{"decay_shape": "linear", "seq_len": 1024, "steps": 13375, "dataset": "wikipedia_en"}
Each number is 128 + 24 x the weight over its row's rms, rounded and kept within 0 to 255. Layers, rows and columns count from 0. The size above them is the row's rms in percent of the matrix's.

# layer 2 attention output (transposed), 384x384, rms 0.0841, rows 15-22,79-86,143-149,207-213,270-277,334-341, columns 0-127
size [ 84  96  83  92  68  95  89 102  98 115 113 112  68 117 108 110 101 111 124  99  90 113 110 106 101  88  98  70 102 115 108  87 104 101 101  64 102 102 111  85 108  77  98  61 100  94]
[[174 130 135 140 113 118 137 123 120 107  72 126 131 155 116 135 142 112  98 130  95 119 147 156 126 114 115 152  84 103 136 132 163 142 180  93 128 146 110 119 153 106  93 120 114 154 144 133 111 130 109 132 116 153 148 198  87 130 210 153 101 141 102 140 116 115 112 130 108 143 141 117 117 155 106 202 121 120 110 144  94 149 153 153 160 125 133  94 164 130 134 117 128 138 154 114 108 139 160 125 152 186 158 173 125 122 122 127 132 128 149 140 131  76 119 146 109 115 169  82 135 131  99 118 158 138  92 149]
 [123 144  81 141 123 141  89 110 121 122 121  82 109 150 130 122 114 139 113 106 129  85 165 151 116 122 149 136  86 137 133  89 108 128 105 113 138 129  88 149 140 155 112 150 110  98 106 164 120 106 113 115 141 115 131 121 169  82 101 137 143 140 175 107 149 104 133 101 110 119 135 127 143  79 165 116 150 138 113  93  97 127 138 114 101  91 153 100  78 115 118 152 138 133 114  76 149 112 115 108 126 118  96 148 150 136 105 158 124 114 148 148 156  77  91 150 186 128 110 115 135  91 127 136 161 135 171 116]
 [148 137 142 153 111 102 105 116 123 125 109 126 154 128 114 122 162 159 131 129 122 140 140 151 116  89 148 166 129  92 131 113 192 109 138 134 113 131 115 134 120 133 104 141  86 114 183 150  87 109 115 120  96 154 137 114 127 184 112 125 129 133 115  72 131 121 136 109 155 168 133 107 141 135 120 161 167 107 171  89 136 121 162 162 102 149 130 178 104 101  85  84 132 111 155 120 122 134 126 106  86  97 145 121 146 158 129 101 111 137 105 105 133 169 121 123 135 116 140 132 127 141 100 136  88 139 143 151]
 [134 108 161 124 130 104 140 153 169 159  95 145 181 128 179  92  67 133 120 163  94 124 147 107 148  98 114 152 131 107  94 125 200 116 167  86 116 114  97 121 144 127  86 136 117 128 128 136 112 112 147 123 110 119 181 133 133 104 123 148 109 152  99  91  81 164 115 150 139 155  87  79 136 125 139 178 129 107 140 134 108 142 140 163 177 143 162 134 179 138  85  84 146 124 144 161 127 143 166 127 101 126  83 140 131 122 153 122 147 128 164 118 126 125 121 129 117 148  95  94 103 131  87 106  87  89 154 121]
 [114 153 109 134 153 134 106 117  85 122 131 128 103 158 142 152 154 146 102 110 126 105 183 153 128 142 135 157 136 111 108 162 121 147 126 165 120 144 135 128 111 119 133 123  94 122 151 107 125 122 109 105 140 132 101 118 138 169 142 123 140 133 158 131 115 101 115 100 110 133 159 141 128  98 131  84 162 131 149 116 116 151 154 122 126 153 117 125 105  73 103 125 144 131 136 151 156 158  99 106 138 112 146  82 142 135  94 135 114 168 167 136 129 112  91 136 109 104 146 109 167 106 129 162  94 104 111 150]
 [121 113 123 116 167 120 142 111 149 148 158 166 127 125 133 141  88 100 157 118 152 108  90 121 115 106 148 150 166 135  88 140  98 115 104 152 117 113 131 134 126 176 177  95 137  76 121 157 124  55 158  83 109  92 139 158 161 102  82 133 104 140 174 153 123 114 138 129 147 115 121 101 114 116 164 116 135 126 147 122 128 110 101 130 132 113 111 160 118 128  83 136 120 118 113 117 126 140 160 125 171  97 126  97 112 107  87 129 110 148 135 135 129 114 125 173 104 121 174 132 139 108 173  88 104 132 136 120]
 [126 121 130 105 130 125 113 124 150 118 145 156 115 129 146 108 129 117 126 135 150  84  90  96 136 108 144  85 130 133  89 126 120  86 100  89 141 166 108 111 131  93 140 119  96 140 132 134 112  70 156  85 140 121 139 141 150 127  85 136  81 109 108 139 153 162 120 144 150  93 116 136 105 137  93 119 103 127 126 108 117  87 141 116 116 164  91 166 137 112 137 165 135  81 126 125  79  93 151 128 155 135 112 104 125  84 144 111 100 111 123 139 151 103 128 146 111 164 155 104  89 118 127 143 113  97 108  92]
 [138  87  83 125 122 127 111 131 140 206 148 152 152 107 157 135 132 108 137 144 100 108 192 162 104 114 132 117 169 116 121 117 130  79 100 146  86 121 154 116  83 156 108 140  91 120 107 170 101 130  97 136  73 100 130 138 152  70  93  80 127 129 141  78 118 172 138 111 137 171 146 102  85 134 140 127 127 157 130 133  93  85 141 130 123 128 162 115 138 157  73 113 126 117 155 176 163 117 102 118 111 124 110 143 147 104  97 107 130  95 143 140 123 133 146 117 195  89 146 118 132  95 147 132 129 127 161  95]
 [145  88 173 149 130 132 153 102 144 120 100 123 138 162 115 107 170 106 123 120  79 168 122 122 132 102 139 183 129 106 121 115 158 103 149 132 136 146  94 148 129 111 117 116 115 128 157 145 130 122 140 115  89 141 119 144 101 131 245 126 111 144 111  91 153 114 139 121 115 140 119  62 108 145 152 230 157 125 146 163  88 139 165 115 173 138 130 102 148 135 129 126 129 127 107 142 111 127 155 160 170 126 160 172 142 151 117 124 143 115 102 135 164 103 111 132 125 166 117 131 117 115 113 104 132 157 103 137]
 [139 121 119 121 125 140  90 108 164 151 173  83 149 158 135 103 122 116 115 126 121 118  91 123 109 141 130 117 100 153 143 119 142 110 117 126 124 139 140  71 143 156 113 136 139 123 115 158 101 133 159 132 147 128 129 149 140  72 103 152 134 120 141 102 118 127 133 139 131  83  98 137 110 109 118 143  83 116 127 123 121  95 134 178 107 100 163 128 129 137 142 148 109 111 100 123 133 142 139 107 118  98 142 164 106  75 115 130  80 141 100 169 152 142 113 119 132 106 121 121 141 140 131 116 137 150 142 117]
 [115  84 141 131 106 117 110 103 145 159 124 100 120 112 149 112 155 131 145 116 123 146 106 124 116 103 176 155 150 110 136 133 120  62 128 122 131  95 125 128 137 115 165 121 117 152 131 112 118 110 120  96 154 121 121 168 121 158 174 104 100 107 126 142 152 138  98 144 177 144 136 173 144 142 125 132 163 126 173 148 115 148 112 161  99 138 107 124 170 118 101  90 125 119 158 131 133 122 120 108 108  76 127 152 119 107  99 141 139 123 122 123 187 147 140 150 111 106  89 130 159  95  95 144  78 124 100 139]
 [131 155 140 149 117 132 133 127 142 153 108 109 145 129 112 101 123 147 145 133 105 113 150 104 154 112 162 111 144 149 153 148 166  98 109 134 133 106 114 101 113 139 138 149 154 143 137 152 159 163 119 131 112 126 128 126 117  97 188 142  87 186 143 127 107 149 142 108 144 127 118 165 104 131 126 135  94 129 146  91 124 114  90 165 126 138 114 127 143 113 133  87  95 113 162  92 145 103 129 138 148 110 104 148 125 150 136 106 137 112 106 145 156 134 121 129 110 113 122 114 138 114 116 119 105 117 104 146]
 [100 107 131 142 121 134 103 133  94 131 121 147  95 138 138 139 158 125 120 118 132 108 141 150 105 133 147 163 149 105 104 131 103 134 136 144 130 146 101 120 128 111 133 124 115 134 147 115 124 121 104 120 152 133 125 141 126 160 171 121 121 145 115 130 125 139  96 127 121 146 149 119 134 135 134 129 191 125 145 138 129 135 139 121 129 133 104 116 115 126 111 123 131 147 131 140 152 143 109 126 123 121 136  99 116 127 114 129 122 153 146 113 128  98 121 123 128 129  95 124 158 108 107 140  95 104 105 134]
 [178 109 153 110 168 152 152 123 159 132 153 111 162 172 152 121 125 104 138 123 131  62  92 102 113 148 111 131 113 118 124 134  83 196 144 123 153 112 109 115 134 120 137 110 149 122 147 127  97 140 142 119 116 116 163 164 107  88 175 145 113 140 131 163 130 117 110 149 135  95  94  91 146 126 131 186 152 137 124 144 107 108 142 112 161  92 102 125 171 128 164 170  90 148 100  99 153 121 169 168 142 109 129 156 126 141 127 144 126 125 104 122 149  55 106 134 115 131 115 120 147 135 144  82  76 139 120 140]
 [108 153 156 153 170 133 103 120  97 165 102 143 126 165  85 125 132 156 109 127 117  95 154  97 146  98 103 155 135  94 130 102 158 103  78 141 148 130 125 164 145 127 107 126 129 174 157 109 152 107 176 119  77 162 131 107 122 118 152 101  84  90 117 114 149 117 145 161 132 142 124 103 104 153 148 135 131  98 103 146 153  95 170 143 143 166 165  89 125  88 119 151 123 127 124 125 167  85 140  96 158 122 118 128 104 153  91 128 106 160 132 122 138 118  90 104  96 136 154 131  90 136 123 114  92 142 125 144]
 [178 109  81  88 149 122 139 147 160 110  84 139  97 147 137 134 133 122 162 143 106 104 140 144 112 108 124 150  83 103 150 112  97 137 133  83 146 118  82 144 111 162 132 158 118 104  73 120 106 167 124 183 102 109 126 111 106 178 175 152 118 175 144 167 127 123  90 113 115 130 151 140 161 132 111 150 160 151 119 169  90 100 133  92 145 101 149 146 139 157 118 138 113 158 117 151  95 162 110 160 110 101 124 144 152 113  98 162 162 116 126 155 138 123 170 139 152 113 115 148 129 124 133 134 111 129 170 141]
 [158  86 149 155 155 102 103 120  96 144 142 128 146 119 112 119 128 101 100  99 107 147  94 138  94 128 144 179 147 131 136 149 123 123 175 117 165 122 115 142 120  97 110 111  79 146 144 130 157 113  98  98 138 114 116 177 122 168 122 117 156 125 135 133 107 121 117 131 131 109 167 106 148 158 111 178 151 118 103 147 113 175 130 133 175 139 120 124 121 163 112  70 127 149 126 123 114 139 115 147 156 136 165 199 157 138 130 143 141 103 125 156 106 127 128 109 136 102 141  94 154  84  99  90 137 165  56 161]
 [102 108  94 155 127 107 121 175 163 162 103 108 111 105 114 112 188 105 121  98 141 149 150 116 152 123  98 106 108 120 121 130 153 122  96 134 118 138 122 161 132 158 113 114  87 148  88 135 123 162 176 149 130 144 117 103 128 107  96 115 121 120 109 122 139 167  98 136 157 152  86 131 137  79 117 108  97 148 113 171  65 126 149 115 120 141 153 157 170 120 144  96 106  76 117 137 120 139 156 114 123 135 141 128  97 132 129 125 115 112 143 130 150 113 129 153 105 112 105 100 142 120  83 129 112 121 122 148]
 [ 96 114 159 178  84 149 106  83 158 130  88 139 147 122 113 128 161 121 160  88 115 139 177 105 131 116 146 144 115 118 111  92 158 121 117 146 154 122 136 213 137 136 108 141 130 136  92 111  94 147 126 127 157 130  94 130 117 113 176 119 113 124 146 152 144 153 126 133 106 120 108 126 146 103 131 134 112 160  94 152 115 114 114 138 155 150 121  68 124 134 131  85  57  93 127 151 147 138 129 115 145 144 151 141 141 125 122 108 130 123 137 176 143 109 113 119 102 139 136 117 132 126  96 128  60  93  71 147]
 [146 132 141 100 103 110  88  99 165 117 165 126 123 133 152 156 122 113 141 142  91 167 135 124 131 117 107 115 128 100 140 127 147 107 123 106 120 134 125 143 105 102 148 132 126 150 136 108 115 156 169 109 164 141 132 156 162  99 153 146 137 160  94 118 110 156 103 119 139 133 120 105 147 129 177 112 120 130 142  76 165 116 121 117 180 128 119  84  73  93 122  96 132 143 108 179 170  89 144 129  74 150 116 163 144 173 115 155 121 142 100 131  96 139  83  86 162 127 105 109 149 130 149  69 156 129 112  91]
 [ 84 115 123 166 125 120 120 126 122 136 118 116 132 124 138 132 140 122 122  94 116 154 202 123 120 117 141 148 109 144 113 117 133 178 134 147 109 132 136 164 138 139 108 121 120 108 111 110 130 131 136 124 123 159 107 107 120 124 174 106 138 125 150 155 144 125 109 121  89 129 124 130 119  81 154  79 161 141 129 157 104 159 110 120 168 129 135 118 122 133 115 133  83 145 125 128 143 146 145 134 135 129 141 113 130 143 125 115 145 142 155 150 131 119 119 140  95 156 110 139 141 119 111 152  86  77 112 150]
 [143 114 142 160 115  87 141 134 156 122 136 136 140 123 127 204 147 119 146  77 120 138 124 178 119 107 143 177  70 137 136 103 152 186 121 124 113 118  98 183 145 136 137 105 140 109  97 111 164 143 163 110 132 151 134 105 127  97 181  81  97 134 148 163 140 125 119 136 112 110 162  81 194  97 147 103 140 103 154 138 134 157 124 119 180 112 109 122 102 123 129 131  98 141 107 141 167 158 165 112 165 146 133 175 157 150 138 112 132 128 136 107  79 105 124 138  82 141 133 115 145 144 130 144 115 131 102 161]
 [142 110 129 123 188  60 149 171 123 127 161 146 129 111 145 148 125  99  77 148 155 121 128 145 111 156 118 168 165  90 151 104 144 129 171 180 108 113 112 107 135 141 124  70 110 141 131 133 160 138 107 101  90 178 112 125 141 151 122  58 164 129 100 100 138  92 109 133 105 157 180 105 139 104 168  94 149 105 139 160 114 173 119 109 139 101 156 151 122 144 123 115 149 163 127 151 126 144 125 162 106 124 110 162 121 126 132 169 130 115 113 120  93 129 127 118 153 119  70 112 136 101 140 131 119 134 137 143]
 [118 133 158 136 146 104 183 126 138 106  86 131 134 111  80 112 121 113 118 139 107 108 131 142 124 125 100 141 108 114 115 153 154 161 152  96 126 136 129 120 150 133 120 121 116 121 112 140 127 178  83 145 155 132 128 202 113 118 173 127 139 119 112 147  55 112 110 145 107 138 159 151 123 152  87 183 139 134 117 145 123 141 110 128 172 160 108 109 151 139 118  98  99 112 129 112 113 141 131 110 113 114 159 167 140 141 143 115 147 146 156 141 116  78 108 124 161 114 132  94 144 132 103 143 167 100 108 144]
 [143 124 139 168 111 139 178 150 141 129  90 110 151 125 125 148 157 168 155  95 138  88 160  87 136  61 105 146 105 104 119 132 129 115 116 155 146 155 118 119 133 140 120 120 133 155  93 133 115 149 119 106 130 160 148  90 131 148 212 130 162 118 112 110 182  64 134 104 140 111 184 161 100 138 121 129 137 137 126 123  98 118 152 125 104 104 153 143 122  72 139 120 136  84  98 136 117 156 163 152 109  97 110 167 141 130 130  93  98 131 109 177 167 139 110 225 135 149 121  97 143 114 129 134  82 134 155 146]
 [157 120 144 157 121 141 117 103 117  74 125 183 153 107 165 106 149 127 137 109 121 126 188 130  87 130  91 125 103 110 103  95 149  96 144 148 121 166 161 169 140 121  78 102 167 150 116 148 109 131 136 129 139 116  98  87 132 145 107 130 138 125 120 165 114 158 110  99 153 157 104 126 168 122 102 138 136 150 127  85 129 129 158 155 165 109 137 128  78  80 120  94 125 126  89 145 157 128 133 154 109 148 142 151 119 139 120 132 115 152  94 141 118 130 114 102 124 100 157 141 155 139 136 106 111 147 130 148]
 [119 104 128  93 110 144 124 129 149  79 142 162 165 142 122 138 126  90 138 130 114 136 168 122 148  91  90 132 108 121 134 153 130 108 188  74 145 130 144 146 122 103 129 129 160 130 125 118 149 134 114 145 129 150 126 157 118 138 147 133 136 151 140 102 125 126 128 110 138 144 137 110 102 116 138 167 137 122  99 141 118 112 113 141 180 103 133  69  92 136 164  91 149 128 123 126 138 141 171 133 142 132 148 168 141 143 124 108 111 147 132 111 112 135  94 130 124 157  84  86 115 144 124  77 156 108 156 112]
 [122 151 112 155 133 126 105 121 127 124 134 158 103 137 157 135 128 117 106 117 119 110 181 155 111 144 132 131 154 130 113 113 118 144 145 155 103 149 158 130 133 139 118  95 130 102 119 116 131 122 132 144 125 145  95  69 143 135 134 109 148 127 127 142 153 113 132 102  98 143 128 148 118 116 142  86 166 117 141 124 126 158 123 121 133 119 135 129  98 113  98 126  97 149 118 138 176 143 111 132 118 133 135  84 126 123 115 126 131 147 162 157 115 121 124 151 103 133 120 136 141 132 132 153  98  82 129 135]
 [143  96  68 163 120 113 110 129 136 159 134 124 135 159 113 144 123 107 126 130 147 126 120 124 128 111 175 157 122 148  96 156 105 163 132 182 122 135 143 146 129 129 122  97 137  92 122 119 123 124 153  83  95 181 123 101 144 122 163  91 130 166 131 129 121  72 118 111 140 145 133 139 137 139 135  92 153 110 148 142  96 130  90 128 140 110 130 141 109 141 108 159 121 119 134  90 173 119  96 156 110 106 130 105 150 128  91 104 113 115 128 127 130 155  99 193 123 149 141 126 160 115 142  86  77  98  85 134]
 [111 114 144 112 112 103 150 143 118 141 153 124 133 191 113 131 129 135 129 126 160 100  94 103 133 130 150 184 183 145 131 163  86 138 135 129 156 123 130 169  93 138 136 126 119 162 137 157 150 139 105  98 107 214 124 142 107 134 171  98 139 109 119 132  86 103 168 157 103 144 150 153 104  99 137  54 168 138 118 146  94 117  73 100 118 149 127 138 140 161  97 153 148 102 139 123  94 116 110 145  87  93 120 123 125 125 116 103 133 129 168 140 116 135 118 130 130 144  95 113 160 118 128 132 112 130 106 100]
 [126 130 117 179 152 117  99 105 117 119 132 153  98 173 124 128 128 111 120 108 116 126 127 109 155 130 126 148 138 141 113 107 146 142 160 118 131  94 160 144 159 114 114  89  91  81 103 146 139 140 112 168 126 147 131 139 115 120  96  95 123  73 161 155 105  94 139 127 107 108 135  57 145 127 157 154 112 121 141 150 140 152 137 102 127 131 149  94 116 176 145 130 139 114  80 143 123 144 111 119 175 131 134 135 126 108  88 129 140 104 165 176 124 110 128 122 115  69 138 140 139 105 129 153 142 174 124 136]
 [144 134 156 168  94 129 147 125 116 123 106  97 125  76 106 113 120 145 112 115  98 162 125 133 120 110 166 187  93 119 149 155 146  95 121 102  99 142  85 134 139 119 147 127  93 155 163 156  89 105 112  94 129 123 131 196 128  91 184 108 113 149  92 150 123 119 131 105 147 126  95 119 133 190 124 233 152 116 135 167  70 108 161 137 177 150 116 100 131 122 144 134 166 113  80 122 105 124 158 136 152 141 170 189 131 152 139 106 133 145 110 145 148 133 114 127 116 144 121 147 121 100  95 131 202 114  99 151]
 [164 115 135 151 123 122 145 132 113 141 170 104 174  99  95 129 153 114 191 117  80 161 100  98 109 111 159 155  42 107 124 106 133 107  75 148 127 137  91 115 103 153 135 118 168 131  69 141 120 122 168 108 142 177 121 144 115  83 117 139 128 143 149  93 126 145  99 132  99 148 113 142 124 130 159 157 156 106 108 123  99  78 124 124 147 109 158 125 119 117 143 131 136 116 124  83 126 124 136  77 129 143 130 135 112 121 123 157  80 153 100 160 144 137 124 140 127 151 160 142 153 130  83 136 157 104 164 147]
 [120 127 146 143 142 138  82  79 124 117 137 149 152 128 113 134 118 124 113 116 115 166 133  94 115 108 161 145 106 168 140 103 114 121 161 117 116 103 102 185 137 108 106 112  92 145 114 144 109 119 144 111 132 112 148 147 150 102  84 133 125 142 148 121 128  89 141  97 141 119  92 143 141 110 167 143  96  95 117 140 123 156 113 130 146 123 144  90 124 152 120 103 155 118  97 112 141  91 113 137 132 158 100 127 108 137 106 143 135 107 127 164 137 129 121 130  71 102 119 140 152 137 120 130 149 152 113 148]
 [111 130 126 154 141 114 162 165 141 100 116 121 122 102 145  95 115  90 100 151 139 143 185 147 125 118 140 104  95 111 157 126 133 151 151 100  95 143 119 149  86 148  91 166 142 130 111 154  90 133  77 119 125 104 122 135 144  80 110 141 161 135 122 156 122 153 147 102 104 134 165 137  97 121 157 140 111 126 116 116 114 119  86 102 139 131 135 146 130 153 177  60 124 102 149 144 170 128 157 137 133 126 114 124 174 143 117 114 140 132 167 180 121 143 104 105 164 128  65 138 128 121 129 132 159 122 131 107]
 [119 148 126 156 138 134  85 107 108 125 143 151 116 137 146 155 140 112 112 110  99 109 163 133 113 127 139 155 158 149 110 113 102 106 139 115 129 162 151 144 125 106 130 116 101 133 141 102 144 143 117 121 144 131 119  99 137 140 133 119 109 139 135 113 110 106 114  77 131 118 125 135 153 108 143 105 154 112 131 138 140 152 130 128 127 140 132 116 103 119 108 127 132 140 122 130 145 148  99 127 131 142 137 108 107 115 117 141 133 124 159 129 132 106 113 140  94 108 139 140 180 113 117 158 108 126 104 142]
 [125  78  98 130 154 154 153 158 147 118 146 117 164  97 132 108 120  96 138 142 172 122  85 119 143 119 112 124 168 145 124 155  74 120  99 123 118 121 111 145 106 132 194 122 152 114 108  95 137  88 139  81 114 139 139 121 162 106 118 138 101 179 107 117 153 110 106 121 138 141 116 144 159 139 161 141 156 146  95 127 142 114 135 121 106 144 142 152 164 159 114 123 166  92 137 106 108  97 142 134  94 127 128 143 124 120  84 150  77  98 108 100 130 169  92 109 128 160 100 144 118 125 112 128 130 148 144  80]
 [106 142 119 180 150 129  86 148 103 147 137 128  87 135 134 133 128 121 155 112 120 104 128 123 134 120 137  96 156 102  93 133 168 138  62  86 158 164 133 185 123 143 126 123 157 132  88 111 116 113 136 118 112 131 110 109 132 137 140 117 140 125 108 137 154 136 130 181 119 148 138 118 154 160 131 132 140 127 111 137 137 110 158 121 115 147 125 113 140 120 127 176 138 129 138 164 110 139 132 144 125 123 177 115 120 116 150 155 119 134 122 110 119 103 148 113  95 119 141 102  87 119 135 102  89 121 149 110]
 [176 153 145 165 147 151 139 119 166 117 108  85 135 114 136 104 136 116 126 145 135 141 154 148 151 146 136 131 148 146 123 137 108  38 133 124 132 142 114  99 122 143 182  94 129  98 199  96 153 106 141 114 124 137 120 154  83 131 108 115 115 133 112 109 147 146 123 145 163 146 128 131 165 136  96 137 160 146 100 128 134 166 187 128 135 183 104 109  78 145 127 147 129 138 170 123 116 100 183 111 133 121 125 131 132 111 115 135 127 139  86 165 142  98 108 108  81 121 172 120 151 119 123 120 138 117  93 124]
 [129 121 152 131 171 133 133 111  98 131 136 116 112 125  90  82  89 149 118 112 155 128 114 110 107 148 143 129 115  98 127 169 148  81 134  88 116 103  96 135 125  99 116 151 107 148 164 134 139 138 100 136 122 150 122 123 127 139 145 104 112 103 137 160 100 131 106 109 111 149 121 104 138 172 119 158 115 128 121 128 141 146 113 123 151 179 146 129 174 149 104  99 141  77 129 132  83 113 123 134 109 109 145 138  94 132 108 112 132 115 187  97 130 134  83 163 165 122 144 158 158 102 127 160 148 150 138 124]
 [104 128 124 107  62 178 114  99 100 109 153 125 109  88 143 125 145 150 157 160 112  87 101 152 160 116  71 105  91 149 109 138 123 136  94 118 104 174 106 158 107 149  99 153 165 161 129 156 110 101 117 125 165 120 145 161 105  88 172 141 122  73 126 106 126 118 147 107 133  83 108 111 141 144 129 148 129 165 133 122 110  51 139  54 115 108 136 116 130 114 191 110 157 103  95 104 115 112 146 108 105 134 145 126 155 138 155 110 121 129 133 156  99 117 143 133 141 114  90  91 140 108 164 133 160 140 148 116]
 [137 145 124 130 118 108 101 126 106 125  84 131 188 125 128 136 145 125 151 133 136 140 181 190 121 108 155  62 105 100 103 134  89 121 120 117 128 124  86 143 134 128  99 146 137 155  97 145 120 127 150  85 159 151 131 182 120 144  69  97 174 112 161 143 137 128 128 139 154 155 164 114 174 115 110 119 145  97 123 101 118 146 114 134 117 117 126 111  90 121 149 110 128 123 122 120 135 138 137 157 121 164 133 111 126 169 112 159 146 155 131 171 120  80 128 132 132  78 153  95 132 127 113  94 101  97 127 112]
 [137 134 138 122 147 159 144 148 114 101 164 104 159 121 136 103 132  98 165 109 106 126 141 109 101 122  99 116 103  83  73 179 112  70 152  97 136 148 117 134 126  62 168 114 173 131 149 128 120 117 135 115 123 144 156 192 126 125 101 109 143 116 125 121 100 170 155  88 164 141 130 123 113 106 156 119 131 140 150 143 130 106 124 158 140 136 129 106  78 109 126 116 144 108 141 132 112 106 158 137 110  97 156 146 131 138 113 117 102 145 151 183  94 111 128 129 144 127 114 113 140 124 148 104 121 100 128  96]
 [105 130 131 132 146 109 102 131 110 129 136 137 119 162 135 142 128 127  89 132 142 117 180 163 107 125 145 134 135 105 134 130 119 157 128 142 116 160 111 128 147 147 106 131 115 123 115 141 136 149 141 109 136 151 122 113 112 150 119  83 152 144 151 138 146 119 116 108 105 128 142 116 111 126 134  72 151 129 129 125 130 152 121 133 137 133 134 124 109 100 111 114 124 134 123 121 166 148 109 150 140 125 138 104 116 141 115 131 122 147 149 150 121  96 104 158 115 143 131 145 142 106 127 138  90 111 122 147]
 [ 95 108 103 123 102 159 149 150 129  96 120 134 132 135 135 165 124 164 131 157 181 146  75 157 120 104 139 134  91 165  96 163  68 153  82 149 145 129 129 163 106 172 148 139 138  94 111 154 113  74 146  77 134 129 134 145  91  99 151 109 110 128 118 189 115 136 123 112 144 146 127 110 138 146 147 147 142 146 138 153  83 129 100 116  97 172 138 159 157 127 118 186 113  95 135 134  90 107 133  98 124 171 141 123 147 127 107 128 110 124  85 106  78 135 139 159 101 141 108 123 123 134 157 109 137 127 147 119]
 [162 154 122 133 150  97 145 131  91 117 169  90  63 103 155 140 175 145 112 107 118  94 109 126 150 140  90 131 152 105  99 160 108 116 130 164  96 157  96 154 129  87 126  95 108 163  88 124 166 108  99 127 104 155 118 172 121  85 166  69 107 100 124 160 152 155 172 122 109 105 154 109 135 164 157  91 177 113 130 161 123  98 121 113 113 134 112 132 104  79 121 130 113 117 125 135 105 148 145  98 128 123 160 173 129 135 164 102 132 138 130 166  98 109 121 160 137 111 122 136 165  88 121 141 112 125 133  95]]
# layer 2 attention value, 64x384, rms 0.0916, rows 15-22, columns 0-127
size [ 95 104 100  98  89 109 105  92]
[[153 120 125 162 124  94 129 113 119  81 109  99 150 141 181 135 189 143 134 135 119 134 153 161  76 131 144 126 122 113 115 138 124 146 139 133 112 116 138 185 154  98 113 137 111 127 104 111 118 132 105 140 160 147 108 163 103 163 133 107 202  97 149 188 161 161 127 142 124 168 151 155 118 106  98 126 113  64 121 140 136 125 148 134 144 156 119 112 131 150 138 139 129  88 133 117 165 145 108 132 118 105 128 151 188 106 134 168 152 179 137 126  77  73 145 121 179 120 157 112 151 177 142 157  98 144 124 132]
 [157  80 122 141 122 102 104 158 135 131 126 195 117 145 113 131 168 106 158 148  96 146 148  55 169  91 100 114 105 121 134  91 178 119 158 194 129  93  89 112 154 129 174  86 128 143 119 143 123 167  97 133 136 135 159 156 110 126 142 107 146 134  74 110  85  78 105 153 169 121 139  98 129 119 142 145 135 135  84 110 122 125  94  97 151 121 130 131 165 153 133 116 131 110 149 141 116 144 138 137 156 134 154 140 135  86  99  91 119 122 124 194 172 133  89 117 122 131  57 146 144 132 131 133 146 103 128 126]
 [108 138 133 116 116 143  83 132 155 133 168 149 111 128 113 116 126 123 138 107 137 100 136 121 139 121 113 153 119 147 125 102  95 114 132 146 122 112 142 172 136 154 134  91 137  88 157 150 114 136 128 147 146  74 123 147 104  98 157  91 104 123 138 131 115 101 144 146 157 114 124 131 134 140 139 133 107 168 155 176 144  53  95  95  92 147 137 126 112 118 153 127  91 113 183 127 115 110 121  74 194 110 147 117 144 113 116 117  84 135 120 146 153  99 115 134  54 110 138 134 145 109  89 167 153 131 146  97]
 [124 137 141 141 107 164 150 102 142 117 117 116 140 126 105  93 172 189 119 135 149 166 176 120  97 130 100 117 151 106 115 114 117 138 159 141 106 157 130 140 136 103 171 142 153 116 136 124 117 136 127  90 158 128 126 160  96 124 142 100 152 163  79 111  93  98 156 128 110 145 145 111 114  73 130 151 114 136 151 133 144  74 132 144 145 158 153 142  90 123 129 111 131 113 133  94 146 114 145  81 101 150 131 162 130 130 101 134  95 161 128 134 146 139 127 130 124 165 152 158 110 146 128 117  85 103 133 141]
 [ 85 113 125  83 133 122  97 122 152 113 128 141  96  93 107 137  98 107 136 111 129 162 117 192  96 111 134 149 101 154 108 153 119 128 152  98 130  99 166 169 166 125 156  85 120 126 130 106 124 126 126 130 115 132 113 138 155 134 151 180 155 119 177 109 136 135 120 115 115 147 163 126 116 152 161  95 137 120 153 160 155 140  89 144 160 141 176 147 143 111 129 139  87 163 147 142 102 121  81 120  87 126 124  89 102 129  99  76 135 151 137 126 132 140 114 141 127 131 128 118 142 124 130 160 166  95 143 111]
 [125 116 116 138  98  87  88 104 161 132 155  89 117  76 146 126 141 110 140 105 116 107 109 188 148 154 107 148 142 134 125  86 132 122 170 126 117 124 107 149 120 128 102  53 150 168 139 112 151 124 121 191 135 131 137 139 135 119 120 130 137 127 119 138  78 134 164 110 128 143 171 123 129 162 110 118 152 140 140 107 168  74  75 145 114 107 137 133  76 124 142  87  86 116 123 124 148 130 117 150 125 148 144 137 138 106 141 108 135  98 144 156 133 156 152 125 143 144  98 131 136 120 144 134 126 132 120 145]
 [ 98 143 100 144 112  79 121  96 168 144 145  85 147 124 113 138 122 157 129 127 153 135 172 142  81 116 131  83 128  97 120  61 123 149 161 145 148 105 181 108 163 137 157 106 132 103 111 126 198 135 127 113 126 178 148 134 121 122 117  97 167 112 141 107 102 141 107  76 172 131 133 154 125  98 143 109 136  99 116 120  91 162 124 121 143  90 111  99 132 127 110 119 105 123 131 105 132 194 119 169 102 122 102 126 169 142 121 167 148 131 141 135 139 154  88 183 133 126  96 115 150 136 148 116 129  88 147 135]
 [ 87 111 103 128 123 112 109 119 145 154 163 103 150 165 106 131 190 111 145 130  66 177  87 135 134 103 143 143 125 130 160 101 139 143 149  98 109 112 135 105 130 108 102 118 117 148 137 122 129 125 147 133 122 123 104 135 158 146 124 135 169 159  83 114 121 165 103 134 116 148 162 128 132 136 107 121 157 140 137 123 122  99 125 133 134 141 162 123 118 111 108 122  88 118 147 121 109 115 144 139 190 114 130 138  79 110 174 124  89 116 121  87 124 148 112 121 143 172 164 153  95 121 132 121 115 127 151 172]]